{"norm": "rmsnorm", "attn_scale": 0.125, "parallel_block": false, "optimizer": "muon_variant", "max_grad_norm": 0.5}
Each number is 128 + 32 x the weight over its row's rms, rounded and kept within 0 to 255. Layers, rows and columns count from 0. The size above them is the row's rms in percent of the matrix's.

# layer 4 MLP down (transposed), 1024x512, rms 0.0307, rows 435-469, columns 256-319
size [ 97  99  98 104  98  97  97  94 104 101 103  97  90 103  97  98 103 104  98  99  97  91  96 103  97  98 105 101  93  96  98 104  99 103  97]
[[135  85 115 127 104 156 124 147 129 103 107 153 136 156  73 109 164 113 198 135 116 146 116 122  90  86 107  78 165 154 142 164 176 177  96 165 112 147  92 128  71 112 129 126  97 130  96 178 111 155 130 132 128 151 108 104 146 106 133 148 175 126 140 128]
 [ 77 175 133 128 150  67 143 139 135  98 111 153 140 126 165 132 171 105 114 120 100 134  87 119 146 132 120  87 121 148 134 121 170 145 193 133 116 102 166 106 111 143  94 154  19 123 193  78  91 114 151 136 144 149 125 125 173 168 123 125 135 128 149 129]
 [193  65 145 100 146 100  62 156 130 125 155  84 132 143  90  70 147 112 107 108 126 113  92 123 132 152 175 155 132 210  77  97 116 140 160 188 104 105 124  68  97 149 141 124 114 162 111 164 108 209 131 113 127 168  83 190  86 109 167 151 115  89 109 102]
 [114  99  86 168 145 159 117 175 159  91 158 148 183 128 129 129 156 193  95  95  63 102 183  84 170 101 165 147 131 121  62 136 131 137 123 147 167 150 128 148 111 143 129 150  84 164 171 147 197 119 114 127 108 101 106 132 132 184 104 136 159 154  99 208]
 [115  99 112 226 159 106 122 106 134  96 110  57 123 151 138 155  95 135  81 109  65 106 135  88 137 101 157  90 115 153 117 175 122 157 139 140 164  99  77 183  81 135  76 176 190 144 107  93 158 112 102 116 161 131  78 144 107 100 136 114 155 153 115 103]
 [133 128 105  93 183 101  99 162 111 179 139 115 188 117 136 134 197 136 149 174 126 107  95 116 168 127 105 182 122 163 118  82 129 158 162 176  97  81 173 131 143  96 144 186 140 137 198  56 153 170 149 140 143 143 137 134 123 164  58 157 150 119 169 137]
 [150 125  76 130 152 132  93 100 153  93 127 136 120 119 140 103 157  88 143 109 103 122  68 141  99 134  40  50 168 174 137  96 166 132 154 191 132  85 150  98 148 114 161  93 140 154 152 132  61 143 119 117 125 102 135 133 149 132 120 123 100  64  99 160]
 [ 99  57 125 152 151 123 186 109 104 145 122 127 110 160 132 133 121 104 185  99 193 143 130 182 138 113  59 133 124 110 105 122 177 114 166 102  76 117 108 121 120 152 126 137 112 111  98 216 147 139 128 174  86 158 140 135 122 139 180 114 119  82 130 152]
 [101  80  94 145 155  92 199 103 177 159 143 100 128 128 129 132 166 140 118  65 141 123 126 135  97 126 159 156 176 125 189 105 178 148 162 144  93 127 131 106 143  80 137 147 122 141 121 175 161 128 210 140  92  74 125  79 147 166  56 178 110 112  88 175]
 [156 124 108 118 143 142 164 146 166  65 110 117  92 151 133 117  89 118  24 129  91 127 114  87 122 172  81 101 143 184 125  81 145 138  96 121 120 143 187 125 113 145 106 136  64 168 104 141 175 145 119 101 117 164 142 110 131 144 108 150  96 131  82 153]
 [127 105 126 155 103 106 150  39 174 126 139 154 136 164 160 140 115 167 107 134 128  76 115 131 124 188  93 124  58 116 117 111 121 194 146 100  94 170 108 158 161  93 163 135 184 180 119 149 129 203 152 119 103  87 164  72 134 160  80 138  99  66  97 188]
 [131 128 148 119 114 136 112 115 132 130 116 153 109 122 183  63 138  94 174 112 139 115  97  78 188 108 140 130  88   6 118 100 142 114  79 113 147 143 198  86 165  74  94 159  91 103 123 135 116 130 149  87 138 175  98 106 158 130 103 162 124  57 109  93]
 [158 133 134 131 170  96 136 123  81 110 150 145 135 188 157 124 129 140 108 162 101 117  87 133 138 101 131  91 142  50 161 112 136 183  86 105  79 145  77  83 162 172 108 148 132 175 124 121  90 186 151 117 123 132 105  99 129 174 165 104  70 110 139 198]
 [120 114 146 100  88 152 125  96  90 125 135 124 111 184 137 110  82 124 150  92 110  93 117 100 137  82 155  96  74 157 119  85 112 180 139  84  93 163 148 140  70 149 135 170 126  80 155 118  86 114 140 122 132  83 156 105 165 140  91 149  75 127 135 143]
 [182 125 137 107 170 113 133 127 107 126 136 113 144  93  90 152 152 125 137 137  82 128  61  90 135  88 160  97  71  98 195 118 132 116 120 173 189 144 146 152 105 217 111 115 138 129 105 168  79 141 117 111 111  83 155  76  70 131 109  50 155 141 138 139]
 [177 140  99 127 164 107 113 109  88 136 120 150 144 140 182 137 128 159  90 188 153 116  94 129 118  67 146  70 125 115 120 154 116 114 147 130 159  77  91 157 199 150 155  58 157 151 151 202  94 106  86 140 140 178 105 138 178 159  51 161  93 140 139  83]
 [170 130 109 153 123 106 142  86 134 204 160 144 115 117 111 148 112 110 106 160 117 189  87 160 143 114 109 111 139 163 146 140 144  85 117 106  65 163 121 128  90  90 173 147 144 118  36 129 137 172  73  91 106 118 163 137 150  71  90  93 163 137 136  89]
 [119  89 151 188  93  76 127  96  93 164 165 125 120 118 159 213  97  78 188 146  94  70 158 138 137 178 109 138 150 102 123 104  95  99 174 168  93  93  79 145 149 130 194 174 129 127 144 116  90 127 130 128  91 142 176 163 140 121 136 146 119 149 144 139]
 [ 90 103 107 137 103 146 122 127 100 178 195 133 108  86 102 178 109 183 153 130 131 163 170  93 152 111  97 109  80  50 138 115  92  95 111  69 215  97 134 168 120 130 120 115 139 136 122 114 129  97  93 179 151 148  77  91 157 148 177 153 149 106 100 158]
 [106 145 123 136 100 105  98 199 226 179 130 114 143 151 111 113 108  89 102 159 113 108  90 131 103 154 127 125  65 111 173  92 194  93 186  90  94  92 141 168 170 117 143 127 155 199 143 199 164 130 134 124 118 112 106 108 138 127 132  92 119 153 170 103]
 [123 139 160 141 105 149 119 133 202 140 140 138 131  96 138 106 129 172  85 193 162 164 125 101 124 172 186  62 122  96 112 167 130 114 124 116 146 109  95  61  81  78 139  88 102  64 129 129  94 160 135 237 155  72 189 115 121  80  85 106 168 140 132 162]
 [159  79 140 138 141 119 102  51  76  96 102  98  54 134 158 163  93  91 137 193 142  47 126  83 119 100 149 150 174 106 137 108 121  81 167 137  75 132 216  86  90 135 165  89 144  83 136 133 112 157 116 109 106 108 158 163 129 123 105 126 111 142 145 123]
 [132  98 122  92 164 116 153 109  77 105 116 102 116  72 154 153 137 147 127 157  90  66 125 161 166 108 175 112 172 183 145 114 134 123 170 118 129 125  95 142 134 130 146 112 121 158 104 150  98 121 161 112  81 147  98 110 124  96 129  97 155 102 147  40]
 [104   7 106 108 118 112 168 121 115 109 113 151 133  75 150 116  71 130 140 107 121 150 107 106 141 111  97 143  91 131  67 159 167 150 192 146 143 145  98 179 133 147 112 139 143 149 155 133 116  94 140 153 134 152  83 137 134 128 193 142 147 127 141 161]
 [143 153 145 102 141 143 162 120 149 172 159  57 151 120 146 131 139 139 151 126 167 116 122 150 126  83 163  74 157  79 119 126 139 104 137 126 155 143 145 152 133  74  96 141 164 148 205 145 105 123 136 158 127 118 118 161 129 129 165 175 130 179 131 109]
 [123 154  85 118 149 151 109 119 176  68  84 121 178 119 177 146 136  97 123  83  88 123 140 133  95 160 153 148 151  59 121 121  94 111 179 113 130  88  66 114  95 125  92 119 134  93 138  96 138  78 132 166 148 181 139 152 105 116 164 155  60 115 165 159]
 [145 106  55  90 165 173  70  98  94 153 130 116 135 172 162 152  99 172 192 178 106  94 103 106 108 205  88  88  99 133  95 119 104 133 132 110 135 110 106 175 129 137 156  84  65 126 110 150 114 133 118 148 131  83 157 146  71 139 117  61 160 184 185 154]
 [140 167 160 113 201  90 153 127 143 180 133 112 144 155 153 143 119 148  64 100 100 102 101  79 168 125 179 145 109 174 177  95  89 139  61  98 133  81 143 159  80 104 168 174  64 219 188 160  96 143 121 143 105 144  96 141 118 134 153 118 171  88 129 191]
 [ 96 157  72 176 100 149 157 155 137 143 156 113 129 143 167 144 151 116 149 156  80 110 137 116 122 143 114 213  95  72 118 199 156 161 126 161 162 107 147 158 134 150 144 116 135 159 158 149 144 112 134 113 146 157 170 134  65 121 100 135 111 147 150 144]
 [163 146 124 147 155 170 134 101 179 116 159 120 130 101 143 157 177  61 122  68  34 119 123 106  70 176 165  99 115 166 147  81 168 124 140 124  65  99 137 187 109 125 128 151 179 141 145 105 146 133 112  82 165 141 146 159  97  77 150 123 113 170 184 155]
 [129 176 171 127 134 152 149  93 194 146  95 115 147 185 161  79 104  89  93 107  98 155 159 143  90 140 160 165 154  69 102 120 138 120 103  91 219  94 118 129  78 143 101 139 102 148 180 151 158 145 101 157  96  98  69 126 105 113 118 208  87  88 100  73]
 [111 140  91 117 130 180 136 132 107 146 101  85 110  93 151 154 164 160 133  83 193  80  97 112 116 117  84 104 108 126 104  88 143 112 142 148 106 104  75 138 200 158 109 125 102 211  83 168 153 130 186  86 116 149 123 150 138 138  96 135 133  97 137 121]
 [110  87  88 165 110 189  63 167 129  88 135 158 137  77 106  83  86  99 149 111 168 170 158 126 120 157  86 152 125 163 147 173 159 152 180 126 179 104 119 186 137 143 124 146 134 113  65 107 107 152 108 112 100  62  97 110 140 155 133 138  63 131  84 134]
 [106 175  75 110  79  98 174 110  98 172 123  83 122 126 115 159 130 180 138 114 180 140  90 111  92 141 176 221 152 159 148 157  81 148  95 142  85 115  89  64 153  58 135 130 112 162  92 156 151 165 139 175 127 159 188 128 133 138 194 151  86 126 109  95]
 [133  95 170 110 118  55  62 102 147 154  93 166  98 127  78 146  86 133 135 146 135  92 158 115  92 197 188  91 163 105 157 139 133 171  94 111 131 135 111 113 112 140 143 125 144 165 158 160 102 116 107 182  98 120 128 127 195 109 130 123 143  82 133  96]]
# layer 4 MLP gate, 1024x512, rms 0.0484, rows 436-470, columns 256-319
size [ 97 101 105  98  95  94  99 104  93 103 100  87 104  98  92 104 100  99  96  99  95 102 103  96 102 104 102  83  94  98 105  98  99  98  99]
[[133 144  84 148 159 118 119 201 103 127 148 173 139 176  94  97 149 145 126 135 150 116 146 108  92 103 110 119 109 124 167 122 180 152 129 112 171 106 158 114 141  92 131 144 106 145 159 157 152 131  83 108 147 106  98  94 178 143 113 155 130  86 128 114]
 [124 123 150  80 144  65 137 110 151  84 124 113 156  80 148 117 147 114 106 194 126 110 117  76 122 142 102 106 140 122 183 144 148 101 144 125 137 117 150 185 167 148  93 106  69 148 128  75  92 108  86 144 105 137 115 142 195 160 126 132  75  64  86 150]
 [154 127  96 117 163 112 147 172 167 159 126 117 175 143  91  70 126 114 127 108  93 152 127  94 150 156 127 156 121 111  74  94 102 106 136 198  98 154 154 157 126 176 106 103 133 154 186 169 152 121 106 115  81 126 199  97  69 118 112 122 161 115 126 134]
 [167 137 137 178 131 130 154 189 158  74 155 160 153 113 191 124 130 140 151 141 129 169 116 136 146  86 131 189 121 157 131 119 112  98 126 133 133 156 105 185 179 171  45 149  80 165 159 129 115 164 150 120 151 158 162 125 191 185 149 124  82 143 148 130]
 [172 138 114 121 146 193 161 119 109 163 177 105  62  82 131  94 108 123  97  93 162 123  94  87 116 112  82  78 113 108 130  74 139 126 113 123 169 153  97 162 122 101 143 106 149 187 101 135 121 104 128 163 132 167 147 135 167 139 146 145 124 117 147  76]
 [120 112 156 116 163 162 164 168 104 118 111  98 100 119  85 152  58 118  72 142 155 173  92 133 196 125 150 123 121 126 102 149  79  50 108  58 175 179 140 172  94 181 186 111  99  77 135 178 158  96 130 150 130 133 136 117 136 179 153 132 169 131 136 117]
 [135  66 102  71 171 114  99 142 118 109  88 132 172 150 138 115 171 128  67 132 121 161 169 176 126 135 161 157 143 138 124 164 115  69 135 148 186 170 109 135 126 112 121 160 104 149 164  96 141  69 130  58 169 146 150 174 159  94 185 169 132 148  88  44]
 [195  76  90 111 161 126 128 151 114 152 120 120 143 110 182 140 100 110  96 133 106 157 110 129 141 104 182 111 155  87 150 126 170 138  89 151 166 108 163 140 135 119 151 177 140 107 151 191 122 124 100  73 148 197 119 109 126  76 149  70  94 113 192  66]
 [149  92 156 115 146 112  87 105 138 149  92 154 148  94 131 183 153 114 125 145 136 174 113 150  89  93  98 124 154 110  69 115  78 115 135 125 128 159 186  78 184 130 110  93 108  99  85 156 115 148 111 131 128 171 117 113 116 162 144 141  91 173 123 127]
 [105 138 127 213 112 127 184 135 171 127 149 107 224 139 155 205 136 170 140  98 108 167 118 121 149 131  84 133 158  97  55 135 142 173 160 106  96 117 172 134 140 117 154 141 135 102 123 134 125 143 134 109 142 172  92 180 123 129 115 131 118  94 141 128]
 [138  93  98  91  91 134 149 119 192  76 116 131 106 119 111 190 100 189  57 134 127 122 143 137 107 137 149 108 111 144 144  73 141 183 113 110 140 144  92 106 121 139 171  62 121 151  79 118 116 129  87 145 100 114 182 136  97  81 122 113 100 109 103 148]
 [ 98 185 153 121 130 164 111 116 133 104 123 128  90 119 169 160 152 105 149  96  97 124 186 185 147  82 129 149 118  99  91 163  85  69 138 131 126 136 110 184 119 127 129 112  91 163 188 157  98  97 154  96  96 117 107 102 111 121 148 123 223 117 109 119]
 [116 168 126 146 127 122 138 141 147 124 131 170 173 123 149 116  85 187 101 127 168 116 122  65  74 188  88 100 120 134 148 145  78 161 155 125 144 115 111 161  84 170 140 124 129 141 108 121 133  96 109 112 129  76 149 121 134 152 111 154 168  53 132 146]
 [116 139 111  75 133 136  97 181 184 127 144 109 130 151 112 131 139 110 181 118 101 134 143 161 162 199 138 128 101  45 141 113 179 144 117 176 160 168 113 141 143 142  65 174 151 105 114  86 157  75 127 150 113 131 141 156 155  94 112 177 109 149  96 134]
 [103 152 159 139 116 146 175  92 117 124 113 108 174 217 103 139 117 102 138 142 122 101  56  89 121 129 182 117 179 139 181 158  93 155  89  99  68 148 103 205  73  66  97 118 124 117 114 140  99 110 131 150 157 112 116  40 142 133 173 149 102 162 121 186]
 [148 152  77 128 159 151 148 107 123 134 102 238 136 126 100 139 139 135 142  82 117 118 184 130 159 139 120  91 155 144  95 113 119 121  89 122 130 146 150  73 112 133 116  79 139 116 139 152 129 142 104 178 213  91  60 122 130 122 146 130 121 118 110 128]
 [133 169 106 121 155  87  99 128 115 126 133 127 120 131 130 189 118 144 102 137 115 137 128 121 160 186 146 138 122 106  86 134 138 191 146 156 174 137 100 158 181 121 156 143 113  87 165  99 115  96 119 179 166 134 103 115 181  97  94  99 154 141 102 106]
 [126  92 128 115  99 113  99 160 130 145 116 158  87 117 158 108 196 118 124 161  93 124 119 101 132  75 151  88 110 148  94 135 187 170  62 168 107 143 148 147 108 135 149 146 185 137 105 155 136 104 148 142 103 107  69 122 191 153 143  80 145 111 146 136]
 [177 126  83  66 112 130 175 147  80 142 156 114 111 122 137 139  87 110 173 140  93 112 153 162 164  72 143 152 132 148  61 185  92 178 185 122  92 131 113 144 121 164 142 112 120  59  74 137  87 171 186 121 132 103  69 132 127 166 148 193 158 106  81  96]
 [156 114 103 117 130 193 124 122 144 131 132 199 131 160 156 130 112 159 124  77 148 149 144  68  96 130 102  85 181  74 153 184 110 128 103 140 138  72 135 170 105 106  90 144 145 132 105 145 142 149 108  78 117 187 169 128  58 115 125 120 121 134 104 135]
 [130 150 120 206  91  77 115  83 114 135 195 161 114 108  56 121 139 132 105 154  89 105 125 101 170  88 130 170 177 148 124 153 178 131 138 128 173 149  93 144  93 110 131 135 172  83 150  89 166 110 117 149 153 153 107 164 127  91 196 103  72 163 117 131]
 [ 93 147 144  94 143 122 153  99 115 128 182  98 145  85 169 139 160 160 169 138 161 127 109  90  80 123 169 152 124 139 152 144  83 144 134 173 149  94 126 112  86  77 112 200 103 131 166 116 115 150 146 123 110 104 154 141 104 107 141 148 170  75 114  71]
 [129 146 143 159 132 146  95 167 145 145  80 107 149  96 135  94 135 141 119 119 144 108 140 136 117 103 116 140  90  99 151  85 204  77 141 165 142 127 194 174 182 154 162 145 141 175  97 102 141 156  87 102 152  99 108 121 112 143  95 129 141 166 104 125]
 [134 121 108 150 161 127 131 149 123 136 145 139 134 129 166  94  68 113 107 143 145 179  71 135 135  98 135 122  97 140 153 124 157 156 143  92 197 128 130 115 155 149  79  76 158 131 107 139 178 139 105 156 186 138  69 153 100 148 151  89 153 128 103 101]
 [ 62 153 136  60 129 115 121 137 155 132 166 155 115 122  83 144 150  77  89 148 131 163  75 134 123  81 131 146  95 128 130 133 108 144 129 190  93  71 172 150 110 136 158 106 101  71 122 149 174  91  67 188 120  96 122 115 153 154 133  83 106 174 154 134]
 [196 153 156  89 163 136  84  95 142 105 127 178  98  90 141 121 103  94 165  85  93 137  60 113 136 204 168 101 154 146 176  77 112 135 145 153 155  88 152 118 131 130 133 129  80 144 142 169 155 166 115 138 140 121 115  31 135  81 164 150 178 108 138 162]
 [101 117  89  52 134 140 147 155 104 137 120  99 115 169 196 164 163  92 169 108 148 165 143 122 154 137 138 133 156  98 107 100 154 116 124 151  79  72 131 162 121 200 143 172 136  87 130 123 108  75 110  75 130 125  97 104 131 124 169 121 160 151 111 156]
 [156 128 150 161 166 174 137 148  88 161 174 156  97 138 116  79  74 133  93 148 161 145 144 125  95 101 131 170 154  99 146 122  83 132 138  96 102 146 128  93 122  92 113 149 150  99 171 134  90 119 123 195  39 126 150  65 174 141 137 119 142  97  96 124]
 [150 130 148 126 155 138  81 148 148 119 158 108 150 121 213 102 149 173  95 119 109 120  98 106 151  45 144 133 122  92  99 110 167  99 137  68 118 141 135 147 160 211 138 182  67 178  56 150 158 144  67 100 101  89 139 125  85 201 103 120 115 147 122 129]
 [ 69 154 138  86 101  66 117 143 105  83  85 139 139  89 101 146  81 124 147 151 135 108  37 113 143 158 142 140  72 118 138 129 151  90  51 119 103 109 148 112 132 112 109 146  66 105 114  85 141 161  69 178  89 150 151 126 160 136 125 142 128 141 145 129]
 [ 97 115  84 123 140 142 104 141 195 105 109  95 174 126 147 117 139  87 181 143  79 180 149  94 105 156 163  98 129 106 124 127 139 148 102  90 145 140 138 145 170 150 137 163 123 151 101 150 119 180  95 159 128 105 179 152 138 177 129 122 139  91 121 152]
 [192 186 134 156 152 113 137 169 147  62 107 110  67 150  52  87 122 124 149  89 137 138 131 124 120 139 184 154 175 152 155 109 113 108 175 146 125 166 152 149 139  73 105 134 176 148  70 140 104 124  81 190 120 133 134 105 130 146 124 110 124  80  52 108]
 [144  75  91 119 171 121 125 159 149 158 112 128 128 134  67 182 119 138  85  80 117 150  98 115  98 100 124 132 154  97 130 139  97  98 121  64 123 134 155 141 115 164  91 116 132 146 116  83  60 153  94  56 143 101 143  96 191 156 126 155  76 151 109 148]
 [ 97 167  95 117 118 134 100 129 138 133 163 134 176 168 143  65 137 191 148 154 158 146  62 118 100 154 152 116 139 158 133 138 131  92 147 175 116 123 150 153  85  63 117 132 108 130  92  94 102  93 138  82 185 171 104 148 105 139 118 112  55 120  95  86]
 [ 73 132 149 179 102 105 191 143  92 195 107  74  87 123  89 135 118  49  51 168  79 119  33 179 158 146 127 125 172 134 201 112 109 174 107 214 136  70 130 142 148 130 134 140 140  84  83 149 137 106 102 126 140  71 113 108 162 118 121 147 137  98 195 132]]
# layer 4 MLP up, 1024x512, rms 0.051, rows 436-470, columns 256-319
size [ 97  98 101  98 101  97  93 102  96 103  95  88 102  99  90 102 101  97  96  97  91  95 106  97  99 104 101  86  91  98 108 101 101  96 101]
[[122 128 175 180 128 106 138  91 111 171 126 113 141 119  80 200 117 174  93 176  98 101 154 142 112 117  88 178 156 139  69 144  90 130 106 185  68 148  99 174 131  32 100 179 159 111 145 133 205 136 146 152 142 145 138 106  96 100 162 141 108 153 128 122]
 [ 73 190 122 109 122 226 200 118 134 146 152 126 112 191 166 143 137 135 219  49  91 170 116 197 132  55 128  94 164  81 118 164  95 113 122 127 175 142  85 137  67  67  70 116 156  82 122  98 120 121 156 144 122 161 140 145 134 154 110 124 162 112 120 138]
 [148 123 203 134 141 135 134 119  82  93 167 110  88 139 156 121 111 150 178 168 132 150 118 104  84 124  72 161 148 132 152 105 137 137  77  89  97 145 144  80 189 142 197 119 142 105 104 127  62 141 142 148 181 123  84 137 149 110 137 143 111 161 156 117]
 [162 173 137 119 113 151 149 164 199 142 194 134 149 163 148  77 106 173 201 150 162 186  92 168 160  79  92 148 179 106 144  80 129 103  76  94 151 124 135  54 122 126 103 125  90 142 147 109  76 111 148 132 120  90 174 117 151 116 136 160 169  95 104 132]
 [106 117 177 193 102 131  92  88 157  98 112 119  57 158 127 145  98 171 139  78 131 138 150  98 116 170 148  76 139  74 157 139 136  91 114 119 113 123  78 105 167 180 159 109 132 103 106  99 176 102  65 136  65 119  52 104  77 121 141 117 118 173 139 111]
 [108 159 135 173  98 121 157 137  89 103 171  85 109 133  98 123 124 172 184 121  94 162 195 125 142 130 108 142 143 141  92 105  83 158 137  33  88 115 127 157 101 133 100 132 185 118 112  73 150 160 124 148 124 100 141 146 136 111  95 126 119 202 123 157]
 [ 75 115 133  62 175 176  82 199 174 153 106 136 107 106 123 130 114 134 101 148 118 164 148 145 172  92 107 130 170 147 117 156  78  56 124 167 172 158  84 109 136 133 153 156 138 148 160 123 133  65 117  60 143 133 120 122 169 135 143 138 141 187 169  96]
 [141 123 104 131 118 120 104 155 167 128 155  44  91 148 153 158 132 121 107 148 119 196 129  85 132 139 171 141 154  99 134 148 144 122 139 126 131 157 156 144  81 122 118 198  82 114 113 198 134 117  78  80 121 100 133  67 139  83 224 110 112 135  97 106]
 [122 145 137 106  97 128 167  59 150 107 150 133  83 145  97 113 152 135 117  89 180  84 182 124  57 153 159 102 102 127 186 147 115  94 131 140 130 143  91 141 105 143 133 118 140 127 130 145 134 150 145  82 137 126  89 173 151 119  91 188 129 148 160 117]
 [129 107 150  80 115 156 130 173 109  94  86 157 135 136 121  87 117 153 132 172 183  70  98 138 129 128 144 140 129 119 168 112 162 168  83 139 116 145 159 154  82  88 114 138 133 113 111 122 152  94 107 116  70 117 119 107 155 106 179 106 121 111 167  99]
 [ 96 124 148 147 107 104 125 178 174 157 134 151 120 147 138 146 105  67  92 113 161 148 175 136 123 119 106 204 148 167 102 115  88  66 191 170  87 116  96  95 107  88  99 107 141 120  88 114 109 157  93 149 182  76 189 140 122 141 138  66 127 123 127 185]
 [ 99  61 107 119 170  61  97 115 114 161  89 115 155 194  76 112 141 150  76 112 136 132 126 194  96 107 102 134  80 189 156  83 155 164 167 172 144 136 157 144 130  32 107  88 144 130 150 119 152 116 133 163 110 183 179 123 137  90 109 122  81  91  93 193]
 [142 144 163  81 105 115 145 131 120 120 113  62 135 132  28 138 113 139 126  82  88 141 157 121 135 157  97 146  84 146 182 122 152 134 126 100 132 145  76  98  86  88 120 149 105 146  42 141 116 151 145 106 142  84 137 105 143 197 159 116  98 119  88 124]
 [136 138 167 128  92 116 131 102 103 134 152 125 141 174 150 158 102  94 140 129 225 123 149 135 102  70 122 139 156 219 136 121 147  89  95  89 109 178  84 165 152 129  93 148  91  80 137 119 201 138 194 118 154 137  70 149 141 149 184 136 124 158 146 183]
 [ 79  24 141 156 177 138 105 135 118 170  76 136 155 114 142  87 182 150 125 139 124 139 126 130 118 163  99 140  89  64 109 108 200 137 142 173 105 158  71  93  56 205 144 111 137 143 127 111 151 152 137  79 137  24 172 149  95  88 146 137 127 146 121 114]
 [ 75 187 118  89 116 123 152 175 117 113 146 130 124 151 129  82 151 112 122  96  72 125  66 152 115 128 113 133 177 182 114 127  91 152  80 191 111 109 165 111 103 186  63  82  92  98 138 125 173 108 116 176 163  74 112 134 141 126 117 132 108  92 139 171]
 [141 151  70 138 172 138 130 118 110 163 153 126 173 146  57  96 115 113 106 164 119 135 167 165  96 157 103 102  88 164  73  98 125 101 163 150  85 144 151 120 135 139  62 160 106 145 178 170 179  70  86 133 167 117  63 162  99 189 172 133 167 131  96 122]
 [147 129  83 131  62 142 117 218 160 101 121 169 164 135 125  93 158 110 117  40 184  35 154  72 174 158 121 129 138 126  80  98 139 103 142 190  75 142 136 106 156 156  80 123 160 198 123 133 171  96 139 109 193 165  79 176 212 142 153 108 179 141 116 146]
 [147  77 118 102 157 119 156  85 123 136 140 160 122 163 112 180 130 126 133  91 134 106 170 124  89 151  82 102 142  88 166 208  71 193 138 128 108  62 111 150 111 132 124 106 147  82  81 106 140  79 108 119 136  90  73 118 180 137 185 127  72 124 107 125]
 [153 140 156  96 120 148 116  94 104  62 125 108  80 129  72 127 121 111 170 110 141 130 110 101  87 121 118 168 103 121 138 138 194 128 126 138 105 156 136 203 129 183 154 181 101 143 120 159 130  91  64 146 158 155  68 162  90 102  83 110  88 107 103 134]
 [130 176  94 115  85  97 139 115 124 125 132 200 154 127 137 100  25 163 109 103  83 193 165 120 153  89  56  92  78 120 135  93 123 112 119 114 136 163 129 101 135 113  90 144 127 176 138 108 161  92 148 145 119  94 107 112 102  67 196 136 163 148 109  97]
 [159 166 119 156  84  83  65 163 176  87 188 143 141 142  88 107  78 140 108 102 117 146 130  92 124 117 160 140  70 143 175 138 180 120 139 110 157  89  94 174 150 171 155 129 159 114 182 113  60 128 118  64  70 126 114 115 109 143 125 183 116  96 127 178]
 [ 89 174 120 106 139  98 161 135 155 145  93 122 151 170 138 190 163 142 111 120 170 132 166 151 166 158  83 118 159 116 150 155 154  94 171 106  77  96 104  88  96  89 133 168 187 121 103 153  78 135  78 206 132  81 147 140 105 150 101 124 185 116 137  96]
 [ 31 160  89 131  89 100 150 132 153 137 155 151  84 117 153 211 163 128  98  70 119  82 145 106  92 185 129 166 140 140 147 106  82 111 132 124  96 132 145 120 132 118 134 116 150 102 132 107 114 141 137  93 127 132 115 122 149 155  98 103 105 140 116 130]
 [126  82 186 102  74 153  41 105 137 115 124 148 126 158 117 126 112 156  88 142 149 134 174 125 140  77 114 146 108 124 123 134 128  71 160 134 178  77 151 108 146 112 154 121 122 116 109 119 122 117  83 220 150 157  74 163 170 189 133 118 104 177 157 147]
 [ 70  92 166 149 146 139 159 190 135  96 131  85 175 115 131  74 156 126 104 151  90  86 134 117 101  82 161 135 107 106 104 158 132 139 124 166 167 130 105  82 126  83 158 103 163 141 109 146 147 127 162  81 123 142 121 173  87 183 173 155 127 124 133  62]
 [115 119  77 130  98 144 175  61 149 105 119 106 137 109 104 102 134 157 144  95 120 174 101 154  97 170 167 147 189  81 149 160 125 124 108 128  96 158 113 169 163 139 179 192 150  95 168 125  98 137 160 135 105 163 172 111 165 144 101 148 100 104 128 127]
 [109  82 183 102 124  54 147 106 129 155 186 102 129  86  88 125 109 123  98 112 167 173 109 151 122  89 146  90 185 116 159  90 100 127 157  87 132 169 121  99  91 113 178 177 157 121 165 114  73 121 159  91 118 108 132 106 165 141 101  98 132 129  68  83]
 [ 99 160 125 161  85  89 146 103 126 150 118 179 137 154  61 101 108 174 143 109 157 143  96 165 125 118 138 117 161 100 115 176 101 134 123 110 154 122 118  83 104 110 149  50 179  88 120 178  83 142  96  92 141 131 105 124 150 117  79 112 127 121 110 181]
 [140  74 141 126  96 138 125 106  44 158 106 142  34  84 120 179 121 137  99 157 191 150 102 113 120 151 125 139 111 121 139 147 101 130 162 136 137 102 161 124 234 122 151  87 134  73 148 158 137 153 125 154 177 127 177  92 147 169 145  86 109 188  79 101]
 [164 153 126 202  96 139 146  94  83 125 131 134 158 135 117 101  76 176 142 124  64 157  93 110 167 130 174  90 113 117 218  65 118 125  75  92 159 139 130 169 114 116 126 117 147 131 159 244 115 102  65 129 160 117 166 187 153 142 102  94 111 113 117 138]
 [122 153 118  87 129 124 146  92 168 120 160  88 132 125 169 113 185  67 133 115 111 152 161  84 145 171 157  93 191 170 158 148 155 142  99 129 127 116 116  63 148 131  88 110 157 104 157 104 159 109 170 157 221 127 135 143 158 207 144 100 117 117 103  94]
 [116 175 151 112 151  74 109 129 162  88 135 148 144 122  62 187  73 126 169 176 143 164  86 129 116 165 114 135 193  95 108  95 115 179 150 132 152 134 141  49 112  95 237 127 179 143 161 133 119  66 165 131 137 111  37 120 110 155 115 118 158 138 108 144]
 [ 66 133  75  82 121 132 121 122  49 159 117 143 146  99 139 133 133  85 110  87 112 110 116 161 162  96 103 170 114 105  99 133 149 114 137 158 139  78 133 176 121 136 100 142  84  99 160  98 143  61 152 133 123  91 167 155 138 124  85 128 153 125 146 134]
 [ 86  93 112 159  77 134 139  85 124 145  96 111 132 131  56 143 161 147 113 163 104 148 147 135 138 137 129 157  74 107 160 149 147 131 121 115  83  94  99 140 114  98  83 153 176 129 132 114 168 134  94 101 124 150 149  54 108 159 172 124 114  91 156 154]]